Part of a small language model's weights: an embedding shortcut.
Each number is 500 + 50 x the weight over the matrix's rms, rounded and kept within 0 to 999. Layers, rows and columns count from 0. Numbers have three digits each.

# layer 7 attention query, 192x192, rms 0.104, rows 0-28, columns 96-191
529513444509576504492494569495475531504492508499461498543527486510477541488534499521490507493491458445487467478473494480512503498520519529497562515510493477457480503507576516542505515490521496532500494448549527500522525502480503552488532502458525534477505494514488472461460478449545545519
457500494435450571554472513466539537452463552481530376470562621481518572533527547587472533544425489545515559576566531477517441484542480554542500522462505478542560445454464456502418522475516540427472522525497571566461462509572448482511432579550513443425468585523519577514484484574466446510
516464514554484546486473520529486472550517436582526532577507393469531434467509499540468459459504467474551452540437517509446512533403537504461545469528502513472554534530554562516541509487580544518507470533454487521506558506490487514516499479469498524511514454469516481468419408511576547502
509480557556526552489440420495452495567559498494477494504465473477520473492508484523556501487432509462506514437434442492473564463460503554551531444511511551428402494526446502527523559522472477479544521566435526548540567519536561538596468487508492486425503445494511477492512488522479522484
530462488546479595466493422506475524607535492486468531603452432400509443457465485585469495498441524469464521436441452440486528427461487505531575412512483535469433471526509505519464553535481454487554519601485478500542579587447496515567476503480462516497529469518457486485485482537447519512
566500563567503454500473482488460448466504429511504520444557478543524502491571528448510449444445451564559582520494474539474484513474482449497516563466573477559465479468565559519561499434509558460522489497525488482537489491490540521538602505504535461517444507410584423481499505486514469469
491461488484504400539543479526488538408428499556560440500571494521505469462557520466450514492614497466501480534497548583463511569522554461529418545482494427506560606559587533553531460499537511564503456333507447525449411370530458446431622504448463487538468569513460583480472493440539492486
525479584419564493467426449494501447522486537492488556443477497561505627515510453374546564512510458495516461540512532498510536484558463549510595523424596511551509418576442466464530459400484487469575508550480551436474431593554504556483432526545554551539420472498567434501530494490507516484
401501396466524487618511506559553530474506475572590505611401533568571465412503549568501587471568438492452605377528476450557468546295568425411458452536584493505498484503462496525554498529426435541557380451342522516370414533563343539463497580455373549399595440554416514609352516571484473494
417496431491483525598539540498514544519509514550513451542424510489459435515474460472484462508491500424549580462529470468497490556529471422441493415527459507501531522512533493519454557538479489496571533462475505558469500567533473483457491463527417533532543398569424502526388503474513449571
539568540564520426421506504431525472452480523405434568437481529484484422557441501501564492486453505513524486481470429438418600470539417492476574498508492514526527467528527495518488548458426450579587549471449472536501555553547490575482526546498487503508499488481477477482539428459495497516
441462424546447455579543527511519509496495513545550516546422495442483431421505559394460461457488540406595507443463458451572486550487490446407482444516495498524576524545473512434497514495471517507561508504545504583447465486550447480472596509465477495497540427527448538553358553465503416526
551555444472514524487436445504537518497511543458485524464554548544479526587452573555419485514558567540539383476541561389519454430416534493565543505391549460559476420488422511543529483476520570523471477532418450572492527514514586561576447574466553489452468473442410453557516569522521559437
477401443513567534471485473558453460495587574520549459506469570450525558461444369418490495521442466516559602546400539478548303518492571541424492609386456545597460425569506505462446515492411421434528520592481578440508500493553524475510467456448580463436357514454598457464525554447491432633
518517555519571430479526460523478499503485540508524485493449485556527436541548440542527490498492500480481503461524544431577450553357530523529428535496535527487463452499560521458440509483549430418471497392399541479531520509439479572514479598527495499518510507504499531558567568535555455451
522594492478552406501435460497492441561577495551458510513519511488527450498477534548365541516543487478485393473486542582558456506423549498510499447492517498420506468515506452481514526515570501564414497485428441527452527503514496459496502544483539503478552519562442526547575505470558478388
561501486522508467500501549501478473489539516445505596537506458526500437486477459504515501504494467425489490476406420572518505530503553488490507493513525546446523479489498510471442493541435517518552474490501477462529489522469486514485546453409490492534465470532476476556466487475515503532
512534411519488507530537443470503493491528480542543443537574489470539434509508502524468488483533492470462511503466531461505484550483508484490528536506421488514513500490537534456499524507560514530511483467526547520430492467525509507502529532517470538523506527506505470505465519481519574497
476443495461490506493462498516518486577499543453489555542431493517436503525505524491514557500493498502509489505532490516513563443491468481490526446498489522499494542580408518502542407492403516485486498537526435468564571542445514502495466470525476473478544443524525485533478491536463502489
503519517501559456446487535477486469513521498469452471356532552447463544526493523476566543529449545517544530514539465556502532469562477535544536511473521414471398431490461488479495470451478491437435577527514477513524506498541538535470513551474464466478443554536462583453557411538470444462
464463556519525489439453516436522462517471525461447559390474502529381553579526505442556522436458562578477443503621409617495558477490380502524519504464578493464499495534399476463582455487425546549470591535512420530581490572475525519506486507546473518526502507485551512416490472490471537523
465461523469533523501428525425512472439513517522475531462469503587570544465525475504491545492514416558517581402496533464448481568481544345512507522488551546515536443476527449552515428495504481485519492443447438532532477540518511458490593510460466505560530463567448516493558457459509497482
531526497542452478514491523497469513553524426489467532576563481411475392493492594552490461478465540372518517536476527494499514577501417492457447461561493546455493509469524501522482562485517483560482589493551563477493549474539461494484554439465514468475523474507532489506480478467466487466
414488484458433373478521584519610513474432502391460558474446401442427574380458417457512541486545497548571415494469434486409570515579385503290492512578504509517542669536423501499488443402445505532524491492572460486532429563478514438511590494483456502551579542583478471499455408473494522517
529501392494490557568538476465494529461487406504548498571554482509574452460499501501504465477623546508357397520471573555547523551470539542521464425526455484433503563548498504527610588557500528533467519434490495533402464502393496510514454497512516499471541512540505572499475400490511551468
469498587471472437467478538469513460513565475490490494430549515540454509576509589546590432563448522531548425521543503507526536403528506542562557515448577385550488422527475574572481427450544533458363485513432438523601608557478591557477461550529459498490464525483478450491473446578499504456
532416658468453557463552554571523478410395432418514561482455443521524556406501501472564455511541489622493490460451468537566569508547489521499441544554524567533488525559475491469482480507498478464522448465589596490526472582425542550516480448573551508502513554483517411474543534568448555472
466557601487593579563415428510500508543457550500503505495512541522445577610533438590400507534465453555532555472519502477420443431477479487573505539439470530510440459448568482524493526580488477518605480557497508435527494407538565488537466491440651493539409467500462487511524582562457603551
464497315496528487589538564470430528519522417629532519491552576489628440450469551502482440450582434552487493492450573531597368560453635520484508528506510520462482528575591576475587585562431510510489428611421446472437514541554377576503433551560471509350556506414444519557453370519610391548